{"d_model": 96, "n_head": 2, "n_kv_head": 2, "head_dim": 32, "vocab_size": 8192, "activation": "tanh_gelu", "positions": "rope", "bias": "none", "beta1": 0.95, "beta2": 0.99, "warmup_steps": 200, "schedule": "wsd", "decay_fraction": 0.898, "decay_shape": "linear"}
Each number is 128 + 32 x the weight over its row's rms, rounded and kept within 0 to 255. Layers, rows and columns count from 0. Numbers have three digits each. The size before them is the row's rms in percent of the matrix's.

# layer 7 attention key, 64x96, rms 0.188, rows 57-63, columns 0-95
092:099172181150131168139153098107147122124107123130140151136142094106175139114155163160197159151148157125114130129191134188074095169168129171167079125187166185139103115110111118115120185164144156106078126078154096164129172151090187149157106143111088070084080133101174134173128104119170154115
082:099112140096126131143094078096099165116109139099091082088139108112080142119054119070100101103137127123169135105155132154143183091097099129090097196179181127135147150154146124098153139070108172145139197095108095164122139132193179168179154129154119117101068123146108108068111130091169127087
077:124157125096082109102164130113130103081160096124097167029116164116147116143076152129109080101102100148106141114134136124128127140092079201136080155102094120096128073077123069137183098135123128153119133126110122097067120183169098125146154046114141103155171169127157169129178106077168112144
081:062142126128115087127130111162148097137110191107134119158148151052145081154185160128090124132107148128092108155096133092148206061115097095164140151179122146151088147138106113088165157097120112162114114089201123083126132121132106131118172135145114072162160135167139089084120106074203107173
091:175118154136144129076096131119111125047077138095175101113142110092140071112114075096083105105102069055115114066121148153142132192157159136064141162160176134111111123098151084114104202124130111104126146101082119101128104147129109130157174118172150122115124152135169068151127081093110104081
080:114117148162089163187094095079069113103116104129147147084135112153111105052173122115154171168148101123128119115137221175134115134151109087112102121121177146081111103130124131168072110210118124108136146106059133145110095155115071102109131099160082126221141124101097106104140122092130136139
094:080121126120082096115128065102142194095112137148170103160072142152091134079109140131096092144114081078080086145144129110102159096108135089095255138093161136058164131073156184113115140121147106145121141122149111136103088120137136115126114109124123134128130091155142111120130143164082134055
# layer 7 attention query, 64x96, rms 0.186, rows 58-63, columns 0-95
092:151116120199101091139147141162130148205136185193147109050099127152132168171179194226127162140112142129141145140144131123162133120140099195139109175085116116104142092097122153120114160145130123129116138115123155129142116158163160104097146172129205183208119149138126117114130119144123141169
085:179107172146156094123140098140185129110126087130175147172110122100082120061092094107099093145157100153147140099113123130140118086127135098113127132118102064165111114072116123101095099176125095070093129129107122145172180109119107074164084110130144148169029157101146123151109114103151222092
085:160162201104170165136108146117176157166158122132148109137119113192097182149095165163124183129148141117119130148134171141149142179177109213137096134137181144158148214123147139131135121160170105091147178107105133199093175119172120137130125162108164127130152142139110160132039166120108113145
086:109124153138144082093128091076077126135103170104193196120119110169144138140095175158130182182121159124134141107157181083103125101155102175155166084131103082200167094144137114147148095136114092115138145092137150128072190154106132168087157159165110151171087159135088137127126066157128179121
080:159137133178076089094106139136139100127118047086107078087112144088186109136169115122129149126072132132134085115243104177142148097137108115139155131175103093091127155110128081137136153106076072085110133100177120120112115082139148173185122113090123159078105140085171168112134151122140120141
104:117119143152133121115155095095127076176130112128123130081107123140132127171126145187210098173131178177102173127146160142130090140135106136145110111160134209162174108150106161140126155110110151135129170087101097092127165110118124182161063236180114109128136132071182147118145175151166144125
# layer 7 attention value, 64x96, rms 0.367, rows 32-63, columns 0-95
108:095129079138109144085154188141121137158184066112169119119134091135158110117138108129147097136043091113197149154095172090075102126138144145179133118139101129138120138214146167141101194129149102146149147065104081114113174169127115101068095113146113138128144152141132164137139124102195090180
089:133152125132115102020099147129111107144089145112147165109148134165132111126101059124107141160119082161106162092142130158161141164149137121122084073117108100104155111124213085196152130105081082196152158108117181135094088188129170134111114115132112109192121166089157174111149089124147142131
097:210126115158096076037181132099128100096145124111156197095086101192134159143124101159145108162101120164130142107090086124138171131136173130142106166190106123136155135130095129151096108167096110145117066122118162164172161167116204118103151114091095106105095110144101139139151173129176103096
101:147151114143050152143119126155110141092205099155139131103107093132096107139147135128116120137137095166137118148194130089161071095107153123118134175117077061066071091082168091113131170177122132133096119091137131161135102161111060132119075155097149177201159129175136086114143105152164161138
093:122109099184070107127080108095083131081141131153181112132113106147169100073075112106087153138193171111161125152089162114130168130080133076129142129091111137129083051159150135138115193178109148080156089140166093108126095132163123090129062152109142091151104137115136072140092130135171112179
090:196124085187141115168117108099100144126140140189111119115170133097131149091195133094128176153140130135110142134152108110120139155067123127207122114113165127156122131109208041131173159109155102130140126138152117100087077113146128122108118145069144062155190179111176099159167092094105122123
106:183126161120099110120139132147102090116163090069127100097110160107079133060136111111125159143141177145156139132140112100174110111093163140095123131087153111072109163136091073108088113172137117166115139155165187226154175158184094129109150099080191085137119167122103106132154113087131139067
100:111079101167147144094114112139130153126080190167193090155105088132102101080105116159111145114142087179124096157142181131090133087082123072170147121107113131121121136107172141105120102139080068151135089066104095109137080137072121102164089157174098104185128113192144089102133107140192118155
085:152076208131135202080144157114131115135135100124101132133166098119177165112170174176176116127127142131100129086169046147140131172096149154122098150101148121078123128085184136094138123077154108107145142127094139092118165132096086136125152166128138143211114167109145166077166087185098143099
091:143133154113124171083177128143196108131100175116113104132131191115127099091063086093097091137139096099146127151120153110130118146128140111098175132103115065174104126153133194160142112144147136119171052086122098111112154133077116148124172076191120100151073108156083120143073080110184183140
090:175153143168131144075155137162140108150156076088136164099120134137158180093184130124142118181104082164111142106087124117145169104160155157129157183156091101120145182184079111097085127166108139102139092126142134127144202119086112114069073102116137112098084145173135163160169111076204148113
102:135062076096173086133077089160137128174127151124169136150108199098133094163143124131172093134130126109133067204168126083159161127137161095138152121147134115158196162094134136085093120075081102092133115128174123076152086065130109134127115119173123111144099106099165117068139095115140082092
095:112150122140114149129140168142182120164076114070126085070158116134139069141117103143110087093072109159104121171106127091097144127141177109085169121098070079119158124197117170118142127083146093112143189095100101157134188164094111110105116112172109129130112194197160178133114123177141127081
113:130107122138085135134161157138167123173105103123115111099057095096183089162178060101147102126126155180157093153119131164062161146098139102120112159090135134106127125082157133170102167164158164097117163092090102084140151145087120097165150103173190135146147117140184196174108139104185079138
097:112151100145107101135093106092126133128094163160141144204105092105158050164124138141161116132182112155105121088170152146139107141081096117170134191192148129150143102104113096069135171162099146090101119113101104047114127144195112139172167114130056069113130139132193130135131108111097141086
109:088160096145065122144168134163148096192125115093149088121096142177104107156107141129121118161152087170100114091108143138153109100145125112112189168158122118109152097108099173092188106103047128082075058088132121131167121118114104175101127134143067088156070121152173115125109193174156141133
096:137101114096136150119147209123175137171136162116130113133148066135159138088132115155118130067129096073118077102114142080092083165139093176193114105086130107178181132151151133105111141141135130145142175110087111160112082165148160125153136139065122214095126125156129138144154158195132063176
111:059117089126184119054104156137129162142152157095153164119062078130132147135147153105156126209105145109104114141101199095203146154163108099139116134161116113109189115153145164112154109066145083139129153099112086119138105087063154092108109137164090122102116088121149116104144182163157119164
092:102125125134140069111163151048187101087152169103115151091133070164170104110103153125159105148153166138079115130099123068131134130122158153104148146147103139129142119041110207132090147115100068149144109098148146112126124204166113118155120056124152128104112092113150126154087073126139117197
103:119142119117093113100124171220172117159094100077157111074112151118095114071097154065089107154112087138176131108096129125175124150160116103130188167134124113108065202176135121099118124127136142109155063164137135132112175179101116102159170081112115110143093209148160163134114127140146154138
084:142170153122118138086117120132123126113088112114090137141111078120166090109126114151147098066164134160142153171234121189192103154149095159141149112109135129063121107059197131220153125115133151110093084091152166126137129115142130183121131160171106140128087131119143083077180149134131143147
092:103080141162121153117128120177089110150147112022163126140173143082151204131077178097075173193159103120110163134119164108141126134149137106152158113120105139112100095132133160148103100085150156076115130109120148155090085172085046099124063110130146108167071138115155091124145127119146142139
093:117106106164169088112143129133077151059086113127117126045109140100107084039152108129127110127156117143129148120119136148111110111176119076119183167173085135064128119125107160072117186096156134128167139150133125168087172092083090088169128118157159115133125151112135177129085094118198175150
098:112083097097114101157088099143123142114118142108131129112180167143079118085124093086068071155154119137192128128118122084174127077134189119086134146137129134121136144102133147136101157174109167148116051169177161159146063157118131121146152032113127173133122099152167093116078148126061172117
087:104099042061079131158137161142143129178137081187130125094128102139130126177172153140166119053133131127119156149154136140146122139180100135172098133083064198138118143143165108134128169140127150122084095093157075111090116060138128150100199142147090127116135125173122092102152166141100089096
095:126086121175165076166164128152126120112124109090159122134118062166120175102126099159069111213092104120135157140152120123120135096124085097113139141058121136080142127061146139190140073105107111123144111100148117153144181131165101193168142115096139118178109152121125119091082164146208074126
089:139115151156132127144163134138076109140209100136137101100165183166134159142142153118092116147153092137079135143135135145125147093177116144106083118150088152110111072162117103168120160146188211124089033139134157183131135058152154202103154167156098109112090079098141158115107134140121117160
108:118093132165131103164163148138129188105129123052101109125115118160148159116075113104044159188138163066118086124080165161090129097126120078108147171111171140094144148126127124122110127126120129153194143156166110213138154119163140101132116097059158094164140165093129139130091071109153098179
102:127088154144207127137140090108102115105104156123102100148076167108145061041093171147156131147134081088158137068137129077123111102100114153125171194144164125159146128106089150172121127148112180144153168156117166096127134144164129117114142131146118121111033144112061087110090122072155151133
091:125154141101146111104097127113136169131191061135160122127129082163089139106146134092111141121108122134117115204158171098163147166120100160152109154120119128123108119149193062118117101127104206127141163108173126144150098052055147170115152163150148147081178176159122085154126095091088102066
086:144127106079077169085133165146126152181129093138115116163210118135131160134201210138145085106175162157132143144035095160120148075151120117121088117161121107110137149126163171087126105102065137052108146120176096085167124136130151119105123108113131129106148162111176148163170130108104150141
100:178069134133161153146189134125151112168099172164171135098167131143170089111098108196134161092081125158126143130162123172055058116176131145113105081081133149083134072122085124193153136116164114133111155163103121112129100120185185107110179121139167146134132139058099167110120136103109109129
# layer 7 attention output (transposed), 64x96, rms 0.35, rows 32-63, columns 0-95
099:072122076201123103117119160158122119159146133121120120129157150116195069115124148193131137080082150102180128073128179123116123127146172143188037130111131136133165169114107111152151128173117112069094144076103097128141116144129112122067102094131159083140107153140093075133170176137172169111
091:151173050156119118064111118124080107199102128076111151098142113141145141178113087116090112162070136136124191118157091142130118114105145153119111099162124184124173130110182116229128109125100097173172121149086135120085161129139074123112124107110143165145098109102193179136148104156123172123
090:150089138137086112043168094148129148096133128156164193102083122099125141132122115121135148141138114122080135144108118119178155132112192140153056134109124178168090117153130169114144112125146109178124152148091111095159165179092150125110182060085068175101062144106115115162143136185163117068
096:104120062085106190119165130178080129154153138141121109175112161141126124144122070157105146125168152085153046082166165121146073117150107081083189118162084187164105122078129116137108100173151142141080129134129118152107143160110098112058132187120151160115117150138134129138196143103104171101
087:144087072188057103170134126148137176165148171161155172100127114131177156094093134132069105151148147131084142091131130128172134169114105124109214139126113164195172115162142126121089137151157110161085153088158122121145112135139077082104096155144127132140102100119096127094039114090131146070
086:187146084122119129093118149108097162190179133140104126099093088151183152126172122142097185096133103096084114102162094107135102103139033115095117146113138105180107142086141127103123166118083100140112139169197084188157135096186135161124138070122139095136175129101115124209108126160130152119
099:200087154125106186129127123119157153123184131119139167135146118137130089101091138117106139074158179108177155131138146077154151094088165140071159147128111124132078111125073096125114116116183156169083098128160212138100099176112075121146119102062132062107115122166110180131142110182113138079
094:134126045188119147125158156158172125131099158088167067169065136204150144116122121181126123157129139140136071122093113124100110122118153098133207162164104148114157180118157145120083145093148107138125075116075088120090139142126113156080157159083163167130116132109164069134082068145138119130
077:087097151125087175096151195141104147139146127106116102126140094151057143150160141128135134195183124145114130067160104121157115087072180086157081087145124173087131137061119129086113148145083159088168124125175156126140096076152119117171110128172182132146157167122143111100108075187155116093
098:095120149139100091101159135118141151113115211137104112153098137116157149135123087159134079117086133144146158113172132114101094148113164096124215116149172068158168103068121165115159139111130143126171076090195142126181072142088124129105154056159162140132055126167127128050126113113135118156
083:144111111149128115079146106175169124138141075119157156149124078079090133137135144113093147092093090069085131110080142086113104135155250134122050187116157125177131114089145160077152119137218156140140089193128126133134137132112118147105111126157163096141104145105108133145152152143176114145
095:117097079128187148161103114148204149134113154150134163138154119123072125151143176120173084119093101133122066130191166120141149133149142098088169147195112115136081204110122049144112106128099137104159084089161109104121160107144138079116137088132056115132112134092156112144122072146189106154
094:051127116135109154116147164126123143131090048139078073135152176130128091122120069157119085114077181175120125154119123157133140145200188110154111111111157096164161117171152117115187098147138159124124095101204152125081099129130045152109151083140157149082154143152114089135133127148168107100
104:154112135180119069092098086164129138131148090151099099093111162091121112126171161177116115137135178169143090112170153184060134118183142097142130142164102117092138151100166131161132138151146107111150137083154185096129102157130121083153124081098166167102036113155058151185073113107125098141
089:158088169132127097087109143050121139154087142155136101113096141150118099088107129159119116108121186063154138152163116161187088140135132133101165147176191109152071144111140136109095154127119151110177159063107076103145149068163126164159084181082109223143142145088134129123100138089137114139
095:150100123108131122094160125106144092129111065114180110133087160170117137136141115089134111153113104158131153139093140140137030077166140122115237148082102192111118165140152146094177120134165124090070119046164131100170158127111140103106084133135103155093125167131162132121174190129136118156
092:112066122134118145179150172146116103109095178087087117115138098176132138092200116150158134139079142130129132196107149116079127151177160105182088082124108147095098110126145110186103151147113121114080139192084097174169090082149134139146101161082081141086124125175070093138154133134147091179
105:089147131106158094148108132167130096147115134079101135117113117160143111145131184082091123115169122131127131119091161183123088198105184133154107131155129193132154189148131067109187161104141127076148079130101081135175109173071143124106179155058118145133138063071096098098164120112164137151
089:092157171124168096118147105074128125122177159091135145121122154136088146103130072157155154133130112158158175116082165125087129153121176179143151149121146202165123118091142087160055119176104120129137145073143104185150140138129111067102154129067167154095107152113128044162059107132103155098
095:120087094132148076084130160144081109171147074110103122125095101104085108063115124122094094129124109088127185128161143123179168185187158156161170145116152087109124160150165140102110084149158158089102107128149171171096105142121170109188130110122113135077134152189124120064140077194104171138
085:157116168126096125124152096177145123181096148138095116141189135096089101156163119132104182152189076162105141137134148130141146092141074180143132101139138144109129087088162152195119166109126114133112085084147116095105117155068118117111118158138111170097115230111187119063148075096146103080
082:100076146135061193117152139153119073144114158082153091126127086022177164106107199151079102123113062125106115116180173123115118130110161121144142155110125149137129120131163062125143142107125164108156182128133101169114108130131079075089130141139135104139137177146104156149122183155114151188
088:084114120169189132104119109140122123125159093125133141105159203103175099125153101116119095083193146118095109057112090137132153174113184112140197129143123106128157105128130093130132104068160120097041143139197094159121119132139141174207135119147174120084092187102100136110128093094122154137
099:153125077106118122120111128152208180121148149133177086164131107116150154107107110113076107090121063124188170136115165155129188092104115108086252126167093114104113110117145191168101105169097125118109089153181120173106106141071149106170134125136118121131138132122097111091137114148093124087
084:085103150122130108116126229098179127120130069177106097127106127161158126166118067160185182114105091139135090153178123167118125151137101191077074141086141115107101162129170118162088148121105152140054075128128155135148121145135146091152081129150138142142094119106130104051171138127152120179
095:117088171169140120128197122147131165113143114113156103094192133145108172122153136144099130183125112070142127058102099066121090079123145148117139120075122118144122135153151082162186098170144154130101133133120158104124207129000159148119153112098160135169146111104128088140113120147120138152
086:110118118132130116144135138125109108130122124122169141157108116069141186135147065155077162133126111100086141166143133101176137107104139122189088133130180153082095125072111170131190159128178155138092102066167096149133140099075117124175136134198144037154058106111167170116119148118099128185
098:074089150174103112134123053154142138137194167077125147107124155158114151154090149099115097171129182080113123119105106119138144102155089152174178129106159070122104134121179067149124085120167108149115139143108130136134173149190131131152119131113124038158133108188053109161152143116124062137
085:129096150114179184155156069137146136122161083143126159112130072116137116138116180109145188166136124131152102143139066110099149171070191096229213150131141117131116064111072176155134126162082139124106139084087136159122129107130110122110092096157122157119161110094104141135107093073134113114
088:113157125060132103120118138156160149133183093134144197153107152168139087104122116103092149141041153106128119190168119140131142138077071128134097128151149119142161125114128070130135149135208156124163098179190090065129085138076119118122086134173144162095101148124143091202120139098081129131
084:131117153115126138082147136202118108202138124172080145187145091148111171094129151159148047081088129183096149119018109193128141138110066101107079138101108146118135176127125142129138094108142150072123132119151128111153126133165092108144069144136174174129121157119166112127138140097111106161
087:110123120136101107181155078097186099168122115127108067092119107125133122126146126155154126165145084180167185117168113139127145113109081088142081095099161082149166105156048151154135146147159129097069146149045185147096145091129101142150139090118162088137124111135174166159119069124196150142
# layer 7 MLP up, 256x96, rms 0.325, rows 0-33, columns 0-95
105:162125097073163124171106101075153101092115118149060147109113111169130100105142096142151128101126130164181175123158115183148070122138168093127110147133121147060144083077145120160142094137155101105100118179140084148146102171067138131076177139147193093055133115144194165128119140072131125141
086:134148142131117160130129087191144106158074112130134121060179129141109225195152133076158098163124122172108109138109113134097116112166082151145114148061143067141155099127148126110083155200162146159102159196175159114088121175132167167136125132158101145128134132088135162091129188120130115143
092:119149063135192092127112100164169111169167147117133101109093144134149101111140114134121136115122148137155061137146066165091132134215141083166127174164153117116161077130187087131084152161191134127124108213168082136098100179153121152120151122122135141142088122175106144097119139084067129100
101:121147155129116118134122147120131168059040185148105159133164124148134099085188131114120159081124083118188126140060158051179077156069157098156122097089135133123071097104113101152144114121125148108101134173135120098083118115076116114103103134183155071145147110155093139112164129103114093171
099:088120118112128133075106152086068105141132116095149130100146051124106161144163150109074205112155113122136143121099087207125166164092093104124092122141133163046104128059157099130157158151139148102186135187128139127085151130072104114108111157124112143183138109114144166074107110154080160148
115:101128107088172107143147153127144078120062158121094115160170188101154077154156097121079106102140102122122108198103143140123150091166108101134162116105158142097099173125145123098123190118087118090148107174158101153165168143077083155090161076141091190097169154172168113117084085105168114168
106:086148155136146132104131119175077100124131162116140128159119113113114078068186065136101112103091099116136146098177148119142125112138099140133078158113160093155163120133065118093127181153180136173124102083125177103097135170127094097112119175131164143076070106143126175086024155165152172114
108:122114121134084155158127171108176076112064134067124131113118173126121129118110103140160174100164136138178173197151121063082102163088143178158114128078112136142122095141144119127080091130120077125118064139130123165130133146106093144124169133110140099063039194085093108135133075133102128161
099:105151137074116103092110144128097097089080155171166110107159093095131185132154161104147123130066161110162140166107113133117185151173123155121125198105154113093086108122072144123129137124101101141163062131161076091158181141099108134112077197093080125204108110130163134135126098198127113145
101:124178100182159169085171169132121086155157050098114153096150088143134120120134147131159105180085160134152121143145136122061069157159137148153148121193122175133124084151117130151118123137154192143157176115079116145104164152136160153144148159181089159135165172103114147144169150188197170112
101:103149125057154119135092103088097092110198143166129188129160169159139139123073158178160155095141140152132133155135122090098096115137127158075130127151139127181159101083119097072140136070169096114142169068110118118103128109149166088044082078132144161133179105133160103071101160126121107165
097:097139145147142126155129132111139063080076207161174202164127136154098071155159146099145166116141140073216124131168122146102110095101103168066142138085155096103109125164170078139085104095163163184121152143136115077119155159146151132076106155112124161142148097103141162100100142086120129137
093:110088165150084146114126158141156132130049144109151148130153105108150118209128123102148135139132123094136099115097105100125117056128126106136127068101168150097120178098112116123122089112142114081108078162123120142112075103122084082062086137109188120063162086128148131206117190130180138187
090:153092069137117106132120103168152135101171174168093157084141081058104143085078164103115139172178165136204122145187134119131139128116091115153093179097131140125107149152061133123146112118115113145140135102220122166140125185138114149098116120133100115088111117133095116090126067160086101055
097:115138165140159099114101159128176091140174109173076148110220102117101088104109137124083156107122188139115142104147158151169126189097094122112174142137152154158110134085155098093134149157130205110085043118138089093152133159126131149148145127092082130150091156170156155131088180060139099127
090:174182102158090099106063103088125122135134168094180125129136157156117120094125105097111140097116120101146102080080094136070110147158142132098104207093137108147128074146093108137114136101048115133208117150113129121136075119144138152156064115188121155170112220149113139098098093119123146146
102:120175150048157150122175131118122067122149111128092152157128147128103101161149096157107081068082136128181161177110129130111131151107096161146156163128184097157165161183145101105143185099149083093138134178115059115117114041101129134101139104103171137144159086175149156104135143071100111143
103:116143131125155090081042197129150133158156164145104133109116178145125150136136143113127118121140094079095122168211092139099166073096157113086093101142123084118116128174108117103145136129133109131196116140135142079116153136142144164035133117190149097201155156101116183101126136098149076114
092:104150136131138094170151162193124110092137108162130068127085182071079195064151089101119127135144098142110114164158112128118115162123082094185104126171124112103147128130121138139072110115100162156127151131038123120146168133089145176132153154093114147162105098170161222121088119093140166112
107:096117094070096145155124135193138112057123152128087108095182138100119100092139079140151174119193132149147089112117127117134170160198130113114117120099164125142135110186160162104142096135079176117099153105076113093087049137159121206093112135091171061125148117180151129120117162127127137130
093:159148088159101167104147201133162140080072128133134139139096147109151123081141158065104056169153104137173141142119132073164141083168062181148083078117096188125108132119101133126172142167139095173123122143110106058118117125096115127130119085135092159151101124107144175077097122160098129187
124:101138086124115087099154126108128089103094148156172176125118142127138043103139133082120133093221117118149126167114088127143136121042078100143112102140170067134140135149149153182123142159122142108116059167104108126168172126018134143140118119164129097100135131171130150130108115101179140162
108:093149152121129094132160129113156129089056091073176142143137074133092151164133128196103111129082109110082137171145115152107175100140090050110094120163189145097109108123077116153136147110186081094134118137147117109161130132092213084141088127120164173174105134176160088125112109139161106093
111:152123150116069104151143159138165160109129164108171169096163033144202105131099133065128164132083093132134085135172097135109061100114070154077127138115136122142152140144139084159136148076082181134088128186126157122122094141108122144099069088101137070095129090163128126088133109157143165114
085:125110108158163133111161110127082123071137066155125136148068176155104097104098112140146092157152204077168111088090116116167112136158154132144177103171141135152142152164156135123139094159179137078119113159132080178114122140113112172140110163155168180076097141205076084090095075140143135094
101:090137149102102075151120100126142135080119132181141173119140088125106102075124098138128139175109199135110166148101108127158177174112117110139106060182157173218099145159139152115096148103063138122153143128077121084148096125123112109099133165144119139167130057178112080160161108168075084112
101:120121154092069129121178142163119123096129160173122126148171102096085062133095103131129142107180101138162152119171129107208114091117147120123084142118137165173163122096157158156155106136095127087101099108089100137072006144162088134073094106091133114126138115113138135147198175111146100124
102:088153124095141078134191152141125089156140131094131129084186153043111131088118121165161087123107112129150144130121082081149073146095104101113111161077191157160146083142121106135132209112112148206117131130153151104137141138123126175098160149070155106142177127169157174126154139159055135117
098:121111075122154158121117171099109097110114181144169130129194136144089174110135043195165134112082095107132152171183116167126112089133143103125117137095115120079106057139116099125109109131068106133120100123100099118132146162142059112126100156099152139163130145122128145130154075119165206038
095:193167110119107096131088163192181128140089121116090122062094145160152126140149099121098152133108161132170125115160159106169143169134122121176118164091100138111095143126086139096152197164130141147083074080122164074145047081182127175134129056143122118089120108147107106117066137124145098125
096:118103075207149124196101111230113123129120134090181108124102082127150146107083094200183136177136084143139140146162101157103130150138149106135103143125116194138143128085117110148117115138130132139099133170099119083179114204128118157084075151151183137126071125136124122109164141146152119083
106:096093047154162154166160153134140054154170157094152176095141127145131154094160102145097135138136052144156117160107169166186133130165089158123051134101099184109150125089173112174153134162136206140114102161133152142180091108112134087148125149127122175114122103116098172152129099100121118166
110:115135163110125147115082192076149085120074192086123151129168114118113108117134110099047161148104138069086115112146094170168157116138108089118163066120131121169103144140167113091102139126153164066052066158107130117142180104104135102092114132138128094092141133145087135158090139154146102052
083:101061127102179152123130167072128121055065089200110117148188171109121174141149124086138099180149101137079148102123095154101088050159151100127158115095130115150123113124138148157163130096082161123164159150076117159155141153128151149088158079169110118124155127157110149126167125152136095057
# layer 7 MLP down (transposed), 256x96, rms 0.348, rows 0-33, columns 0-95
093:153080127196158126126174129088138129093138201135120135076087181092137159117167158130131098141163150144160092108087104119110129142135178118142084171091069111154170121130205094077110164121143082138120135106099082182133132132149135119167172111174167117157182173139124102124072093114072117092
092:116128119159133096163117133098119120159139121111133109151114158147167041065099088183097173099113175102128191085118156122154121139093182131132120164137116178072157128105096088168204106059109124058124101066107102125147148114107118103076136129063135105146143115159113122184152104125130174128
088:172081179137135119122123172081129175150145159146123143140200102071111130121139143119165125154165100176125175099144123089153106132087156106110162108059078177156149213155096163106187191101129157146159123111100184147125170095116134144126128158136112154160167131090180097159132157162152089158
116:138181101126115184087107095132081128101047147138192129155130117145084151149122109156134159143161127116123107063092165098173092221104190145113111149122091128077116133113116136124110104102124089154150129134099090176146089089112130139169174157144141108179096096162133034146150147153101109122
093:115151148152129074098163121101176162145143145152148199150062142146120130128115114143128128126097141078147085139168073126098191179112168144146134112117176148114117123133073157133144125082144120134156096108128145104136122095164128049085090149112168107124069107209048171128103128079177155091
107:138114091125104158094120191135159141158129149093169143090068132103159108074119100098132154085120133144113214109129109104096124131158140131109193163163145088136116110119100092124116074067098164172173171111122110105151147191124100127125140116162132155138057089145075120081076120185116147060
098:164138130100145138152113092111100076110092085124082121133133103083148129106179145127138128172091149075170103195138135094119072151137140113118179067080150092166145112160148161101134178122118150137141109092072114149143169150087126137159180065090139160172166146134131081180208171121161148160
095:156108101118155057126099135141112149172115117090148115120118119128085169138163115164099099123168151124130238134177131160134076113143109103168197098086168116211141147171066130131086155132104159084138141124113160132090143102118160139113179173123083146068149105132096164081155152167138131140
086:168185108100186111148147181141111109125167121114139046118120160152175117143102120123133120116154125169120163149112111142200103141130117182186142162154119173076143096097170099177179082108133143124160103093159168140069139119130052075147167105165117122061176168119102159111122118108116140146
094:157090169132109169133132127131128153159099112123139142117172163110130169174137119122126180099109057129125098095140100154162155113125103092107000089131103116125178122098120067158168146107095103120122151149101149156080125104160096160122121124095086113095135118166140110088157123127073131134
105:151118087176109129117113105189108145190109096105123172132131132143171132069126124169140150119127105162136197117130209135145138130110132099136119146102160144038105167143089148175098139154134157139123061108128190150133146124072138107105229160152164154132144112139191150093123103086138124089
098:151101128148109131133069120091082174159150085142096168116176116143222063129136152096131120121132097144127168129099160186157133163132175072152255155154127141112129119139107150135140098098115142100139159115184149171122103115113124151146114102129111121131123137148125114103132127130151120123
093:105105138082094159106107137093139121137128085145104129139091120107138173153120105156171122150084129093198085151113096123162079123086067035161084092129145194118099146116046088157088091148109125149113172107115143125157076144089171132129192174101137116154140197124128167133157147121124128148
090:069141160143148130127105139096101163180095153096126096108088148176092099124147165186097109177108172085119151171069083092145055134087160110136142120161092130127130164089134118134100131104131179169129049138071133097116122088112151092151132158151163147159151124118196152125162188098141171165
093:148122072115119119187160105115151111155171147153087098107118140077075141168176129107075208125155174123116153134137114136078119093140148117118147158144116096111096144188142196137129186131106126133119120180088119082142087100108103142145126129147144151129189062148150120147215065136164139073
079:135104103071159130102124144181111107184161141194137125103087104129108124160142176112106208116147115092162097145166082150178140131093185101095082166143117102159100205108112108174099166176095120115108161137088090117132084175097176142093069145136117160174142126118170115115137085103136156149
101:142179104129096136139113108103174151114120107124105084144133165152162107142145199106137159188154121109104098109156126181198170164126077044145140113073090156114093087104154062103099110137093129139100118000126161092138113155109119081116121125152122119136122140122121149145105156123156109149
104:137147162099099137186143165115103136095099121047092109141125088089203116146126126129144090093097169102146084181167161116161060128156199138164160107097099191147118109123128186113131138158127187142083140161149103107120121141116149173067059108116105174133138095143173135180130117144129120116
100:134085125102113140054152124076108154113205144122158218146123091148162137090104144140132193142075112147130111083110137153140143147084100119125109103101153152102103141142120086179154142148148126146157102131154086183145166144119109123150172167187152066138138079103100075111090170196133093094
104:112157112081119099121180121127094080104154145099130093163114086169072157169136167166085189115138147141094146127157132204159089103090122111044072129095189149129149210117109162120160148109129142144160107124132108128107068148131141112157134127072108133162099104127147099191137148158074144103
092:089131119108146154158121108147143155158176122117100103137078093131092135111133171191101184152038134058068079127122091191145135122140206122156181151135102086135124127114140162131063186123108135167086124136130077124153084150179144118127101146148144145153129110144165091163106083114143099166
126:125112105111165117132158101059150129141132152197135159117152170135097163169179101142154141140064078113166182100081142131137147131127089177106051135118120128138131118154156095208076130141176137091122105145145092201158114065078144136136149108134134106110164110157131201130098093164131125168
108:142121108084127110137130135178126169048095114097124143150127154099082174121202147185135085105117196143091183150177112122122056155134173149121129099103133098168140125086129113117110185134130125150149143128095110060133149119184121097182137157204136163158179128142140112142120068099145161153
135:130096116074113163107151127132092174127118109128118139104119154075178121121160124139155082106112112118123191129128119086132076157168129159069218147107172172148122135143131160093064146186122119130110158153188149131175096179120144147136109081076146189106164133048167140110133137189127136098
082:138145131106141159199070102135151157128118104098129159120166105106128107125137220107107135156151049161135155175151125110098116086117151130165122099137129155111078160122102121156082159102064113167155170136122183163127160145134156117135146132183084101155139119110129201176069174168132124203
093:149102141133172049091141150165102123141072109083124135116140180081144122151133089107098083119168125179101142124097107096072121097167196155152179148123147119077106149152092084123104087122125150096120114136196146179093129184154152174085062092118136141107150141095107134128097075130140181163
105:135155093093139153133063097128082140123128125107131116210115086096126163123147129094152178082090127100129117100182179110154100108085119125129073172133098077084145112145120161110101136114037122138089122146092093151107078166127105178119156163065130113125093097068171139134129176102108094182
098:127179121085110136115143123165073129104103102168108150118098141158075152187101140074123137130122193150123206136112172166120100152180125113153114144165078124172167096153089109107221129129143141079185077126162145101131164133122114093110154104136115059105110103162113093149113160162156126187
099:119160087114141174119112110160161124132107034084088090100114105177171125122141112106163106178133097165132216141164098138107101095134057109101155121132153092155114193199131116131093104114171156119119184153174136120143115147153120152103173144088093167083128180129085107133088116146167115125
091:186151099118131113150152150109126118113181121205154118134095069097114161209091086144113175085104045113094043097111099197113128116120127151160090091164114072115132163158114105124088106138112137112106150127073157131157134121157127117120118141157168109121162095122123102080114179086140126081
090:175130124067067193086166178060132121109093105132116119170151123096123101113128179072085105124116154097126237159133096122133111097138156115137080081178119066162102103160156131152156158124109145137166176090137165138068119127126146100149176125128099125120127185151140160117096130117102133156
104:146115088126200148160129085123132182098176140124159125154112124154151113085127118138189090139089064098135060126091120133117166123122181120217129146084199108101144131145123144146188172106118131138122174136081129197125143118121079121136110145164104074139189106095134104122082101084163109127
100:111094129121147112072105158155095161104130140152221132155116145128177148124106120127138148079133073193124116135132103173077166117125061119149174097165102074136092156138095103124180117173144103103174121112123166086181102188092165165114124136087116145084151138071145112064114108068118127136
092:162175105122174145080071108187122142091143122098106105098108141130147103067135105122167163112154102136090100151079150165183109122138087125138076093154126118097138067054107131155127108171110126123130124101182164113125053067124078100168126137181119106094085077106161091113082092123127111099